Part of a small language model's weights.
Architecture: RMSNorm before each block, capped logits.
Each number is 500 + 40 x the weight over the matrix's rms, rounded and kept within 0 to 999. Layers, rows and columns count from 0. Numbers have three digits each.

# layer 4 MLP up, 1792x448, rms 0.0713, rows 1044-1093, columns 128-191
532473454460444485544497441476482519454549479468423508541472445524532505499556460475494500497500517494512489483432433476526518578533477566498549468489503540486493530522418518470505511490451525
545560492549503512542497518527536558491464479405532549539493519567511498461479393526529501438530544491486520419501523468475514537548524534478463519519488495472516537505481514488458548444466512
500566472545541498460476468468474538501506479560484512532486487575534441559506514455517486517447458488570450534446470432493501498492466413468461488435451498545568505502475497526430549468477535
461512549464480483479419506522541462541469425562473504567472479546492527502472511556460466550457486491564480524494463323545482529508451493566479572567410503479484538532529456500569524552583501
542523512524482470433466475489459537423557467531431434500504421474536476472494506513504449512548445534526447562378477505501463512483515438527511464384460482544532531552567574427518546483513446
550492440563522541526430462554434476479522569520491488488528497480497515515480576459463498559517466480469491567511448564519467441488509614477442514492462430462534496457522488496513530477549449
552500481502508533436493456514515476506475489510474518547470572520513514442457414454543493457510529463460532457449566488450515502516475503565471535524495449529499485490528438505549468437481495
496552525509440536464497512542494464515512524470543482441506519413507530473485535560498395476512495483474457490425453501526515418509404516494484443510510502466519481518435446510444504450491461
515479540509494476447507439490490486457506570492554468524521501500485510491455400445559511462442525501494473474516479499560464515513535533461445474458504531516536472496444512487532498465496497
560568494459500537502483494463523522374532560422492492519463467521457451599524511438524517495501497492450478468487471461472457472528487495496544486432496442568539509450506554469486543518441456
468465499485501521487507538550430546506510525503510627471474507570463501509469492493472553516569494497534510468554534508463525479526483510455483509427532425488515472530536496466438489481516501
507493534485505559443513513532530488447486470525404450446497491559451502465514478427582504555440480528563457482520471490568580471462531496570521501434506459507397579506509503515483462482495523
547579498387576525441485504545560533461491509464493528556494499443532497458410426503577433528533456575438525535480510476461485507476514495501488593514456518498443503522489488518570514501516549
481518491514561495520559518513521460492473540500507537449422477516469600513511466490427476542424511499459545516479479461517588558475449485463535467529468471439462512493482491566496498456480518
532474457485520582509483514406538547539453521516496514511510522494509466518453498488566506517452485483385451467438554496521501478487535496471476563447476497508456508453539506556483453500535505
488475549469511479485431458510539562462546547514467518482422499459474456488488531523490500474515499514529477522498533488516563583533475492514476502501571469491515443521479486502420564428496563
492522574473433512456453524557500510460497544438480452459482549454514466493516492528521508532431514554483451477426483548517481475552470545555459580528467489479501530469488597530496487503510491
514487519469463474509576469520421513438513488512549460507504566495526547563513387523450463487534460569522469508505473520538557547531509564450450468507523554525466438557456493517554423511519474
394549520539502454554490448482501443534547450473518497498523534458520519552556498515504488514513534549532507508586506509436537508505490544458500491468484542559525498530561396511490550418486534
450461500506449524407539480474484526441421481545514495412491508447509524530539532495448482496558541460524509494486506490532506482514535498444480540572493513478464495479508535465485506463564505
502521431523329421463501541450477522650478535431458450464487518472510484469475485457529526475435477443463527520416493486539577593502467568528567478517544494513350473577574463413522431518456541
485493483559547587490471436488513535432485492525522507569524496494493503474470507476581542519493405505540477464478465484497514459519584532470433548525565536551500541507446490467421478462538517
471459474482432446556467536522563520582488500530470486481494516469510469532552482511484537465522498565489498548416570564496519493500412511462529448482453519494473500532455460482481552505525472
469490481458558480530511546529436508539402499492472511497440463458531543520517437473487579470539507544590571477513518486577547454530462541524482520461453505517537492483418462527422522515462561
513529513538489433397444475526540532447478466570502469466551485473471571543493477569511449538511579543485531434498531516564508489454511578477434520513489483535458476553457559455529489442577522
502504500451549526463415513415534457552507525506554440451498525512536554504486589537542476505502411460511551543514578510517406489486424547495555489492416490481569535547420504483491536516495578
516478496513536485486491543479479507589540468525535506488550540494496547455529515499486527461487460520506570489506533459482553548491556522542537491516494492531478495440478486497475500555504509
535503426513524478522568528474461463525593573592516470458481437506474508470507529454478446443507555528525484527557471474546497414528533534488510443469543501497485585475478493507487500508473475
459487451495555554532472513472455492523548589508501483495483542544520473503474476477469487577479492501520451538496529498488417494537445533560551564462488460538517525491568526542520501464473562
539527491575600415436435554519564523515374482543540524526551472446458513533485499476509483548472454533548503551461535530488486452508531445479460482475515513505442506490474491517517445516578606
573546490531541493525447532458482533537436519490471434524519510457519502507472501537546503483545463590472480555537443511422551442511537474494487506434516478440490486431593544514473505544532509
471492471506454529519482457525482490508534539491478476501503462477446479504507504576502505472480477475553523448525503466525499494511548488498549544501516489456494502498463514561508454436547428
537502454497477478523533518494437546461473498489481499458498540485512522448432483558499481482511489438470555512463550495443482551538520492481532546416490501589391478525571447464535544489454534
487478441520487527536536511449457495535466431407436468424497438568517459528456601543543545531413524536579470448484452543441417564542485543499514481526472463471508543530428541480509486508474460
534461559532504446537469505445441511467433425469536482505461519456459452472522556480479514403516448467511513439481584454514395526538431543413542514488466501447490510510504416483456442496487512
460534534507507539562469538463547524488482459484500544506498519500450456574468506490502539480567538530524456550486451512523465491445467573450557482495470540513466517465520502533383498552548482
519550501459580523574467445438492586501459526533479569476393502449513530527537452514499476539455574507564444521540519459563497614346513456468565466493484545434486580548454552503386561543469605
453513554479442531430443517520563506539480482542474485516447579487462579521486517531483505508490435515490503497412496436525440495461477442550542508505494471492453499529494538528495512524551448
445537448456485490449494520495491570471520524495495487532528565506575614471449528422508524540472445506557469483513470496539466571570563509586473492451536468447540521527489513502517520477533486
473508571477538507482514472480537414495526573482522486501439471471445517519508489549542501433490475475491570460449495475485559547475555503452496503520474481537524505525584533558525454495507462
520482512550464495481512478481494508490558447449531514603514523463530571456451513464541449502504563567476478593534464510466485573521451433450549485542497560399510578507467464511510439483445480
503563545515512498511467516411493545479498482476494499494464510494510496517548451489502528574478506452506580427464502519478478493517442523592497455529527493475503537550446471486521568465487467
525527551502540494631500466439551491522478500530559503550534451516490544498488507465571505564492513421530503544436478595472497473488488449491499445512486561568549508583486504462520489525454518
477516545494469514570496482469466536543528526506459489520501533478531518508534489483510485532500505467486477476504472535588505498489444526526453482523513466482487455553516473487544437582523541
476440545516498482520530465497491483445437505473495500532480519569470520452528510518522494505505452549452497503540410538529516535437511500418539526443453486436504545478472546445481485504559385
525519504489463538511469483530518540482504526540560441484478497459440533460582562563552457471577511483599511474484459444473477471476517429552535499517483499515515524546548534489496486553525553
476531417529557502470489478530426461491521468513483463523551468473466563548439518441529498451543475507528513523512555429464480555473553493595498559521486492513551503541520526511461547549570483
529557511506456489501562524479532467486508477528512493499512508460542531562520493528549482467503511521420485465516552423511481483568470468463533561451467499575482506516470508471556518557481490
456423503475504509438500575614464506533515488429517533571491511488480490522552498525491473556528499458493418446509458582481488473534523481488503536496478459535454436533549481486505507461505492
466481556512516525576475562482569548455529556498458524504545448522462503458464605495439438540554483554441454555552523545493396510567517512472505520525441589552539500515534496547448496479576576
# layer 4 MLP down (transposed), 1792x448, rms 0.062, rows 1044-1093, columns 128-191
509525524554504503499508539500472427486470545453512468489541506482540510565475511443537463474484511469516515557460485553460481414406550456512487483456489494483495512477534511454464485442497481
532504535500447432531487510532504475512536440556519456446467487543597491543520555440463511563512539519506413517531573519495488548540563437495455523485497473499435476514539475497514505488555478
512529466493416607516599442537473508416521536509503531505485517489434518510461467513442454449512555528496489486559501466493564522537517545549488483508484488479520466455482482511485573563518469
468528501477455501465571512491452481443556591506456512529507474500515540526564535546542558472539526498509531498508470499477561482528563523534513434530510467426533453464465428525471494509454527
559558515458555464544521470564499428518484566468506499532524585581507514594516487462466537518530550490397470494462537540491483479539503484462435500525539494525509474473489500480399463492470504
488455502480529488494535504485504516454443487529470543456509479443409492474541463534481487517481552421567444519574459508505540472551557495515564537501533532572495524536417537489391502536541481
559488525483492550528404518434453551455591467531517486521434492460473457455550433518517553507481483534495398564513476531473486445464493483527546426468435496546475489469418482421534431546483494
536481504529457506525599540510502495503450501555461472566559566525412458500544468479470551505573459532471472468505509525541550505499440446508504546494492475474523570568544552525500511439521442
569404464545504491477500478498520580497495466544531522468506493502500586479474510468498489543473501512510519449488429539479480570490455420478492463503485489491554467523513536493505529470469470
488525495521507521507443465542495468511555527481518445503553479521549441493513504521534491492508578517540488531427572562442485522493539472494497560492565560420495518494514532549437472495537512
503523512479499556417491496444552451441565409539465479520501478473454464514513504505586558510499489524479515553465491514555452528453489469446516448564464500441476589488490524552468520538488583
464479544533456434547533469453549436499517482428510460494464518478623512502453485558476442515523543476498471482563433519445491542513502520515487485491563489509469410535542525530483543501459532
525488527525496602460494526512447400480480516560474516528448523483508596495361411574533485537509549484503499500546472538583480469472471490465498532574577488429464534507580426531552593447493504
489475507546526432530475513577462559505530494501475481573582523514460452554516549474546542454539521533504429465507533531492468502507553523438482582500468529490470512517512484555501573580495501
535571480490579568512491469515511511515467458485508543454556461461465480485471494546486464532585517498495456499520515458454446530519524476493513466426480471490480493504460471484522516512510590
431514510482505478521459548481425479481590512443454498487486510524483472542595520457517489496572532496476558531492507478492526418535474540586520543497551445556496559521586535523472488421536479
508554446491491451552487437534485475540468472562536468471460563593518544482470539460522455463511496476441557496530552479454453586398539469442428451472481443510524487539460506539516476478527502
512542557426512500529518549463507534502531473481463546492470496523470552428499520472502470486522546485489468474437594429512532499532507552400456451530514503488501523439539458498568486524482520
592463558559453493465518472490537512473525429522573530502493516445492488555453503524430447537509455500505502516455490564550568475548485549556529436535497478455581524454466533466473522497475509
587500507519521542523577549479480467497544523517485474455469473432511437467521597510506576476493476465394536472478479512502531472457459537507533507540512518541496495507528507481583510487527509
621450444406422502535470581535476493563579552504501640456532471592556505411568564524649472506459473488486460482484440494463506569499459522564508445593557533472498509607557503419510462494570486
530494490480445419596464460485504533562544496532486461512542557465476490512510487535561466468482494534457432450638439452428448518502488477489405470512544535460548531522527510457548442569518546
458492539519578544512637504570529506506584493499512424558488493557515492433427465583525582492507475550429486511361477539476528555561499518416530524490510467460476521507498426596461465500503459
500476546511526518467534520485504482535501434542504437492483514523532472482509541462524522476533484515501505463446432507501486534467505509556489483563526523464529466535508544402446454502537467
441509504492538489515505586467470513561494435465433505490552476494542479536530468526536576429502563499486495469501450570486570414490524536457459507520578598543461522482521564559523480492561469
437525499507515466509451425515474471545416547529452491473470443512505539604485508525539478539459478499479596438509505466437527483519595488503477500458540545537461465447541521568504481454503529
476600545496406527538450459456524475565468488492473520516524531542517424495498501517523517435489483559487527455454525494520491438457442466476556503508542524486484483544526561471589524499553553
529439460494482495472488463464517439472540507516449446429516481575465590489498434508533500448551539465495442496437399474567487482453535441555419505489553441503542475474451510494548514536523477
503416529459545453512471480473555519447525499564533452471391455534481526443488522494465468496502469537468477502532597568492514538458528544509497559466475530509449547488505495528536493476517445
501470608500508496490448439548539501542540466495502474580445494458471532459519507457514451501482463452541533517534514481396502494535535495536469485522473410469451479481503502549535503464500430
533496576467488487524458559554519526449486471434453479557538481523490580442564528541470460509507555470513523487442453406515596424520533504500476553525435503525472465483513506500468487496455476
530546565440458417535532529504483489475568443474497496556536533456523600533464513517556510492420392523562502585477487516464550537520521542572468532503511397448482508527535447554512474466502397
470503551517481523551496515524523480514525472513562450503491424569495496574499489481506492598471578490470522471476524536489481479515521535456519505588469532496444535533496556450425516485557472
502538502482549416596522519558494507494479519518525513475525533467442519500534442417433445442525477465474588603526450480504464458476476492522506533529497536495518555519552472507491529483521474
486502480499505602470488434551477532505491511518506509490459527575483532528497533529529478472493512535569596514546478482474530487503472454467444560549424505509543449572519522495558460456501443
468498488528471512401543510498543483553498495510498477507593479551503532563509445516522460455464533586469483511549517450522500482543500461529471535460583569547520538579511522408516519497480481
498499451443452526470531470512476426485430543504518514528537489540450471497546465560532511469464415484462526486497483567468515432509519493497529512509495505518519502472472523526526488507513446
537553490448478591503489558464551561516534472490469516537478563573477538477520555527479495512505506555433503513526474564537544527501497534454431460539563458466431523461512495460521532520465498
521506465464504505537507465498472499500512559513538487453497496506577480463491443489488514496480468544451435544547511470489527517433460480492491490445493487449512489465442508458506532517533571
477505548467579482526506514599520467505483517474503509541482495437527452507489425503532453527486513490485463508539453459523488535549550485450475489522481496515473516493519479524528541512542516
541494459511508475481526458456512466490479471505554507463454513492599557521497539554446520448528500489547622485480488521537485540504459539609433452464518528461489499448472544480498549533469430
569565487502500545512574524543540482543537548581402489549492490574526505494462436482493500478485459490547522529525536563565559536478478450472502511561505484535532516486549506508485460537507471
498482460464519501545520541479486500502500533457506545546566467441531520504551545401472576539551543387521480533441547504509474428470481503554448514482535426430458527564521500545525495533469538
482515465515548480525528496476540523502496458488522491540521484489474550472475526399439503539513531524507455530511470400452525515488522518393517488584490433523491480488450562522381490514463492
493476491440470549550487479534492443505507481527566543453521461505532510500516513540510499486481533514553466519531520509492546456430492498538546533525522507531482505494459508525512444590550459
564504462565534536488475413541524484444545476402493448557503505539548402482496485434547606513427516479522492482439530542504489510534431547439552446546464508451475515568477432518491455550485529
504524505488541513507527486549477531506514491505435547547462541504523469523473532554489511490351516545477537506539570514483486513544524490406502500523439521528474470489495469552497491526522541
551494512551528475468491496564494543475545470506495517444587499478488494498556518462453485541517516526474513466488490598534448465499514507491478537541519465459478573425504482468469505530508541
529482479497484536435522476450483508481508560547569500456420535501498543535495473502543493474441479544503506570457574478584457534415478526493443507545495498465525507474553510539441467452436506
493521463538465499533508455402476479507423464472474456486575475441522501544500475403501558478499534531471451485474457438415491543478564470530467508503552518494556519455470486566508499579529388